{"n_layer": 18, "d_model": 192, "n_head": 12, "n_kv_head": 12, "head_dim": 32, "d_mlp": 768, "vocab_size": 3243, "activation": "squared_relu", "norm": "rmsnorm", "norm_place": "pre", "norm_eps": 1e-06, "positions": "rope", "rope_base": 1020.0, "rope_fraction": 0.5, "qk_norm": true, "attn_scale": 0.261, "bias": "none", "tie_embeddings": false, "parallel_block": false, "extras": ["some layers without attention", "local attention windows", "paired heads", "shifted keys", "gated attention", "value embeddings", "a smear gate", "an embedding shortcut", "learned residual scales", "norms scaled by depth", "capped logits"], "init": "normal", "init_std_qkv": 0.0436, "init_std_o": 0.0, "init_std_up": 0.0436, "init_std_down": 0.0, "optimizer": "adamw", "lr": 0.00374, "beta1": 0.9, "beta2": 0.99, "weight_decay": 0.059, "lr_head": 0.00708, "grad_clip": 1.0, "warmup_steps": 238, "schedule": "wsd", "decay_fraction": 0.843, "decay_shape": "pow", "final_lr_fraction": 0.0, "batch_tokens": 32768, "seq_len": 1024, "doc_mask": true, "train_tokens": 169700000, "steps": 5179, "dataset": "wikipedia_en"}
Each number is 128 + 32 x the weight over its row's rms, rounded and kept within 0 to 255. Layers, rows and columns count from 0. Numbers have three digits each. The size before them is the row's rms in percent of the matrix's.

# layer 4 attention value, 384x192, rms 0.103, rows 139-172, columns 0-47
102:088176128065178133140137135151156163128131072095201149126151160176100115117114104158128127120203120115040144140142124130094116151099195157157144
100:152196138103133149127123124191172138138133071130163145136148139157102105112144092182114125148177093083084147150101089111072108109126207165124135
107:151096122199122100119135159066152081130133192175083164121105116082138101085139165072133100154113156132178117098133129146158148112155049079112112
100:121151173108147102110109111168146141148111095106214116114166116127121119185133139168116183109152095072100112157157136090102131111089167160153129
107:143191156082134127116110120162191144132105072104209153126156158146132117194169126170119183141141108087096144119149139136071160148097175146124134
112:149154128090090105155134141090149124125095170168102107134179152107115128121170096072117113164073166146165129051141138139099155102109114099114083
088:106067121170120087092153101111120105116131178091054138131065178146164134154148149115143149131115135178174161069109121103172099125100101098041116
081:121060156144116109066146083113065113114098187066166152101089114127183123178135162126122134102112135129165129109141151092140125146084102134067120
100:106086140062103133126122124093121106126172173088097084118178158111165187126139122072122118128158146153139115097130118112124103155122096130105133
084:160161142160136157127112096176173147141141049115160149143140174131133128150126123180103112152164115073132136115133119173084145127133155137135122
094:112120084078104174121147140094079113077153101107138151124127115154156132104141112111144117129152168188117161127105127179152119150121108115162168
097:085037065135115125151150107101075133117140192103044122119055175171129156086100109095156064129100171187142161112090105139154123145159102117104132
087:097151140088151128197127146166130157133117088147138161145141141145081104095115064164133131147133148090106142103110163125124145114152159141121131
101:134095130157110149137142130089079101118131190165031113123089085111138115081083121083112087124089152146162108121078105147176111143168084104094128
099:177116139230152113088108119140140153141075100134211206112087106136121067137147204119159149119099130083120149135159176107098161106136126134181118
118:113142100071122109119114133127107131113091172138119138112109181123156078199171089182124172137013106170098156165115112142119126138123173108102120
088:126058081136064079119138102115062102121090199120106146130072125146155111135126141112132122102061184163186136117139153148144130151142099110125126
109:119114160126124146117123167089167100139162141141108129143182126098158141073164156063105151175173165127128113134110139119132110112123071100130126
105:130177140130152141109109134169157159117114049122170159136141083144116087142133134187134167107158085077090158172130134123124130118110173146128147
099:137194146140142173124138136136185149123112062142153159106133167098149154157196141164101142155156093100092145114119092121060113092060108113160070
076:109151085137082132129139117124083163101104143162167165130098084173096121089071104135167072137127130182113121114101116079156178160137087097172104
094:057159127160122181100146127144106108109094199091124217115100114170188128126135151143146143124078146101133141078112096153092140121126152183183106
087:139171095129139162102081138126109109122150100168073089077195121108181140191124168159144150120110079137157117172161109141066152203108149117184157
093:156122114138137131084089137093142101097117087154187125133139148111129159106188052129083125168162163101113144133116148164191147126130099070006159
107:115167134131126159126130182132136138112096124169081098114115077109120101144119181109164158096095114151139073135145091153098097135130153106206137
088:140099191125150098164165119135154150146114145063163122183097131172053120051090114108137067145147115149107154143116133098170090081119181179107116
084:105115120177121143177091112155113097142108104072106177122114111157173148142073135121157145107120067139113171116134055115113113165133156139179129
093:142163078136123135072085120109111098113159093164145106078176112073146167166170105170089117148148094143127134161118135150162166133107083054043159
095:150115118123134144174165148144145160150093145098128107182108110175096091095095178141164110130102126126138098126129131070108097152132147195171105
101:091164112137110165179147103158108109123072167103095203137098135155161133106105139157177154128096111116123143102115117133090117104116180193179123
125:088107136111111086126136113119116135136163163107115168132140139118089133132093045125122114108125162129135167142117118131084188093158103151114103
103:091097161117131135128173128131131140147163170082139165163083151113059136083122049087115115151158153105095153099111128130137107068165103167098091
097:143139108154123156140114075160111102118119127118129172093067129172216142153125184175153120135099108124166153105133103084072129191061125127162141
083:136161088097089174068070133102114110120139158220109100077162095065175139177163129150092117114118154099152113137132158145102134165133073042119167
# layer 4 attention output (transposed), 384x192, rms 0.107, rows 139-172, columns 0-47
104:170143098120136128133152090116157174173134104100154162199151101159076139095138144172119145175132086169135112146166109053053127188096119137121086
102:131134121110159153102127105108160124149140123096157174149122107135080149099115174187089159140132093121127120104176143054091084202080131147121073
110:092139128121128135096096125126099104087115147169143091083154161085190114169132115088142110068123145152136130116097154198197152073175124110159169
105:157110075111154133110109144121132084142135087115201198127149103153100133098113133157153132178143139121107142102114109045084105167123127129122093
111:149100093119179145120119141094141136164125098124159205136134107151080129071108154158112132161146117125116139117161103056104104169110128161152061
110:092155155111150127117119152118145132112156127152074141115175131091172111109152157098106110094136147135155163150114129154180153106155090107193117
088:101103168165048164175157135156074109132094117124124080091096118117202122160137109127113116134108143098122135153169150165160178087160102146171149
082:160097139152124119173157181152121099176127063131164104094086114128176115168133153130149115143121144090089171132092131135163167057171123127139132
100:136162164154118138170148151153131162162169097164095104112174119104187128119139133116118135123135132144091161135092149143140151095108136092153163
086:158112086111155163094102157095130135152109112131179198113136133134118119128124161141099157118121109116100137097175182085116085169112122151130070
092:117149145129088072195164125107131225134114156122060082153135146135106144119135124105106117152150109196094122157141087169103190106114124105100151
101:146155172154056162168178108165111163139123131104082042148110141122145097167149107132119138098116107125125106174169146205137166102140125110117145
085:168130130105177168053139071116184117168113136103128119155100121155067115113098152151081119089058097118191114146150111100091082164155156129116117
104:094141161155116101141125130148129133108129156143090054130088129105148133162113120093145129072075145103152111132107155184172139052146158113123172
100:162073057092183137075126138115117088125122086147228157139149148146113085160163117132143118142175124124104130099106124153133140145139108126114092
111:088083138120107119204155082157079111106118158063124173180079115140086161084124177138081131165116157109154128140175044109134156127125119189125067
089:141108153115121121159155149145115134128106120118093077132092152113149100161138131098149117111089173109135165153096107207176206056188112105134115
104:087152131118189128103106102106136139142146097197145133114183153087166131124142130086115128079134127187105119108074134165166115122123131112169160
106:139105088119177137108117109111142113136114110116183174149121129149072152104103145181124134160136118131119108106154128046079078179104146150126098
100:098114101090118133097121141124161107137149129123155222107164155147128098117149156134076156159183097142103108080167129095127077189118126164132048
079:141139133103078104140137128104143196081137184086093091154162135137091145120158107104135110144156147183159126159174110138102198159125095126108127
094:118076088083147137151170092156155200138101089103137119173084167170085139111168115089158161118193120123141140117153128073107094138125125143145055
081:033186216083072086160136120198108131060157132069114136165138135172108155148134189163069160220118126124152129102159104137135067133122123130116169
091:081170090144092101123098078126102097087117098166117105104088114092137115145123210143136122135159067161145111173116154115131090131152136097156201
107:087145184121149168088129095149164139123191144111123172129154127152102166052142067159081178182113128045138150106120098123115080164145122110113102
091:230049053192185129121111210054128138204084155166119103137146139111151094156101089105182099054107152143103097139106138127109206138103143144110130
087:122123124042098089144125152132109186123068108100142107172151146218109094136160158143188114157149150167117134146129158083101177138123150172117155
091:041196146114061076142105109165116090048155119123122114121070108132139127150127202137085135182160093163135112135122115143136061125154138103132220
090:192081153185203179108134202084163130200147148135107130130185134118121115140112088137127133091095165098113147090129129123132162123081125142101064
102:123069088085173132140106152108123192121076129103127105179119145207084066100161127118182133108172106139124141150140135074088128140115150160140108
120:143128105087078107133157104152091114108087090123148107115116163114145086168139137091160103063108170171151108099137116159175191089127132159184144
105:172074042132140150119153091123115118166092091171154099091099177099153070147156090077184132028095154167136141089125121098137197107131125133205100
096:102129148094097096148175173180136190139102122086112124182107139182097161146144138119149119186192134109124144130181143150130113094137094171069059
094:039213207108081113124145097194144100057187098104112151099107121080113171127136167144057146182124111112154116106160112158169045112157108099149154
# layer 4 attention query, 384x192, rms 0.117, rows 160-191, columns 0-47
073:128125112134117112126135170205140179108164090090174125133169132109177146190128166141159114132098143162156143158142112105150142121167168116169131
078:058105148174136070083129125145116130159130174066150132090055095056191159137116119094120084140070073141169140116140093111131113105154114174163121
092:099048087149158128160162142100085101171061130150121165164126102110106176115063102124169114072155082115154141107100108102121202082118132211116112
080:151195128138155171086128127200125138118211088115174067086094169154072092128182086103131163164120160159080094108115072120162094139142105084138189
074:165090110113121135090127134136085121166114134166196130169101128180138090132109112179093145118112079088130163113115179132145098119161095114058143
083:158134123141174137088114145060122093152148133178083098108088155138146070118187110158115092122142156134160097158086111114103119120136135099140130
093:080190187097113187180155140226133172095180121098149132105079123111101177197108085132101157138155103156087128107146114115113127103106138134113177
083:144120148100131120168144116197126168113161127050223071102079160154101126110091089183087127146077128184097158110142097125116169138118112127118155
079:190070059176192105125143126065112158207087097118112128144101101163097151127124119122210165125125099094121131165127132174133179125117170177166099
084:132124089086133054120142082093135132121138096090118129124141102120210093112103142087126120158086137104224137157104149143152117101162147081120167
096:081170146093091122118146105153104110073190162140125115118137190113165098163146129157096106177137115198133080103118088107139091104151164077114147
098:195085114076125178135149191137119114113165127139122130169096149114133121169082150130117124119128158189127123110085123129169185133137124149075164
109:136124171095079130113128090069163188153094136160102092117163120130130099134135155083151112148109166122131133175092113113121183112109163180105117
100:153032114182184093110145158066112136180042114167130100151154114139127091129121125085172120064092199086161110144174179158108162102120121154140078
092:157097150140120131094107131066135157139090121144060088079172178117123149090159143090086111174172156108124121138111125124115209131112113140132117
126:060201115094103119128079101204112096057159187134106121101121147109147154137115134188098126135151082153132095106137129089106083129152123074089176
117:103105116120144100122116120159180137117137100144190156088076153164124180070142072119138120071139146093176133123148126140101102137128073147186083
102:101168120106089107127103107151099078073137179156120164152148111122174142134067204144076098132150077125124073158127133047126112167147167101072174
100:137125155155107188156169178155114095095119118098181109129119105096096110147112186102101118142132139101110100110125127110170122145107086104163118
116:164183128078134100096134063200095142114145113125099103114152148140150109104121140160130093170153133071137135152141105108121125089121121163163151
106:159081147155186157139172198121139136183145074126149096163099133122100079100168151112158077114102162117098110124157131152139078103105134132134095
108:170189173115087191149140154172147101114160123155170149153178122118126075154105205104079148118107118095135109104144106120127142155111098112158134
108:158147117073116116140097082132162157180138127115043097176127114135122119113137175112122128124142133102169099142120120107040136095078124107182111
107:075134070094142087088103091117117139100102164133136143121100167169183175101132116172140118111130119125134162119102183088125055130098151177099162
105:098100117160189127144125171108170135155116126118103131164074150123048142092170107132171106114078116179120137097141131169079130104122152143099092
112:100072123116154098143131110134158151133090148107040089147066167131125186158143057130165119155155181195104097042107143155114100123114137089132126
100:089134126137094104164099116163143148103110179151105165118118158162153152207104168127120177044115148138212136128128148125121213141123126158103155
108:155115148118129135085164080067091152186114115114076082125147107131161085145139160135134148156126158094119118155082141144152101113075141138132123
120:136161104054099116153105077107150124130131150152086127156167108124141103157151152159101166171208053129111110147108130135094113174084140112130106
110:061084090163191123094145174070147121133094129119147088110084145105118140102157069095121083095112138183108124140121126118138045108134186146146116
094:155144129157182160126095192133137079135162100157227140149124099113085073098129112188121157107114079141120128131193154128124112171131111127124124
104:113065172157094158111113109054095125123129162104089139098167117107191143178072159077140134118079160108124137159077106140176188129129154124087134
# layer 4 attention key, 384x192, rms 0.117, rows 160-191, columns 0-47
079:080111149101124131075150143115166096120159140097112127126101135143169174114152167208144121129148077162063113085125140106093131194064083183055110
083:112101082152179134095144164082133163106138114112077125148152149140141138153175098119157134124136155075138132076176191093110143118128131098153116
086:105132110086093135133108122108056140138141182106128062149123150131136078142131056099164118144187127162167095154119131111117131130149154125138128
068:130145206060125163146164107123104160120091106086114135168123063145103148128163154184128146159120178152111156192121107128124163189133160130119146
091:153141140179101036138113148096138097148153148143150147077105163105147108122146087083140132161143105139162145131124123120098064114135152100161113
080:096149082093187115101115163122093114144102100161134128123122114128125118187085078162158131094100114163109120134104105106116138136140143143082161
101:100135125163116123112140145089129143150105117153118150102155180106140110115125148100130118119178184073176140194125152142126125078126177146132073
090:117124119142118131124150149052128159144082128142133131105097173113062124082158072124088059163174123150122095137123107078109136067143146134121102
086:160106062096103137154118135136160115081169133124151146147111171152170135093117075135090109130104167157072125094128074134117115161138086100110141
092:095145114071123112136090120182065128064079127154069148124169104099122182145138152134108117144082094144139124152126074126084140185154157113126169
102:129160194153136116163130112159142141192151142101108105132128172137052153142130155105151147112203082089136148141137108180125147127165110149115130
101:153130118166118137143172115120185190133128164108192051116070163154079114125195129107150095200179093140146114099115105116113098117160147105115130
111:111081022116143112117139128073123109097156123174096112126113133146112127100111092140179149171141127183175101168160118125114077145107129105152143
117:137087102138078104148099149110127091119122165123105146130134139126153102143133144129172141141130110119120109181163083149141062201145143085135148
103:108088067109157122086074147075096111075108121164122131158155171104153107107145102128135153143150135160138129152099112092068075155089150100147133
115:107167180173171150141144087136166162174140189099120078134111120153066157149137190130162132160178111095171158094122152114101144101130168150131112
116:141163132169135140140132146157165101103179099113145152054082114157148086106122068080127163082084107117148147127120105122110121174147088138204123
105:136148141163171146142149110162147169172176170093115098140139126114055144087081219100118113205175074121167091155135127056148113168178163091143125
099:183086157105123191115145197083144102141081114153178132140171085134112102130084141125088112111149144094156099096140129111197140099118093124120118
104:141128144108130150103073128125074095128156081170094125176164160149168107079169120141136133168161085109141143112112092122100124146121103154092157
105:172103130148133135126123200104107052170116098188159173187152097149157041131165090192148113107134139127133116093159124142141107124134105136089132
112:193123177144107131122105155117203107189092140132167121117165074166083097053114190090071138167147122063162121093134105119155114135136119114147106
118:127117111099116079121084146131142102138152091164059142180126140139112103130086099191161122108138139132129114156093121115075139129089157191112151
102:084169149118168163129133110165057138097171119107069139131112182136158111166152152151098143143158088175104173179103164130094114155105140103139168
091:085153123164151086168168136179156173145130133043123154125067146105088149159209122189169118105115130158119159127135185126105150125138174089158100
102:074115084067143110139165109143104167092119107095076090151114188057140181198160077105168123135159139201099104112107133143109114103100175065139102
098:145146154153108108150149108123216152158101179087137128098123105140131196128121197067102170176104121127133134110147118151161126169112137103165089
098:092111128093117138097080162094027091099120083219092145160149161114164103166115098178164103122133154160123114129109128156101141110062118175041177
107:163112068127147101086065087133134149170172091202096117130087178139124126166121143140149125128142151108175103154119105057120126143076160149117123
106:093154076154161124174179192125090115107175108131117160122113154117080118188113086143147116079117123165121119180146168156149102093138132096176157
101:160153163202155124110138148137181141185138139089182131066124104144089121085152158116091130130139127073123140132170107118178134127199102095175093
104:062083142099076103124100127089092116081061162178133091138178123125177156133046108136166120115098125163113109126097156161099149131097151174072169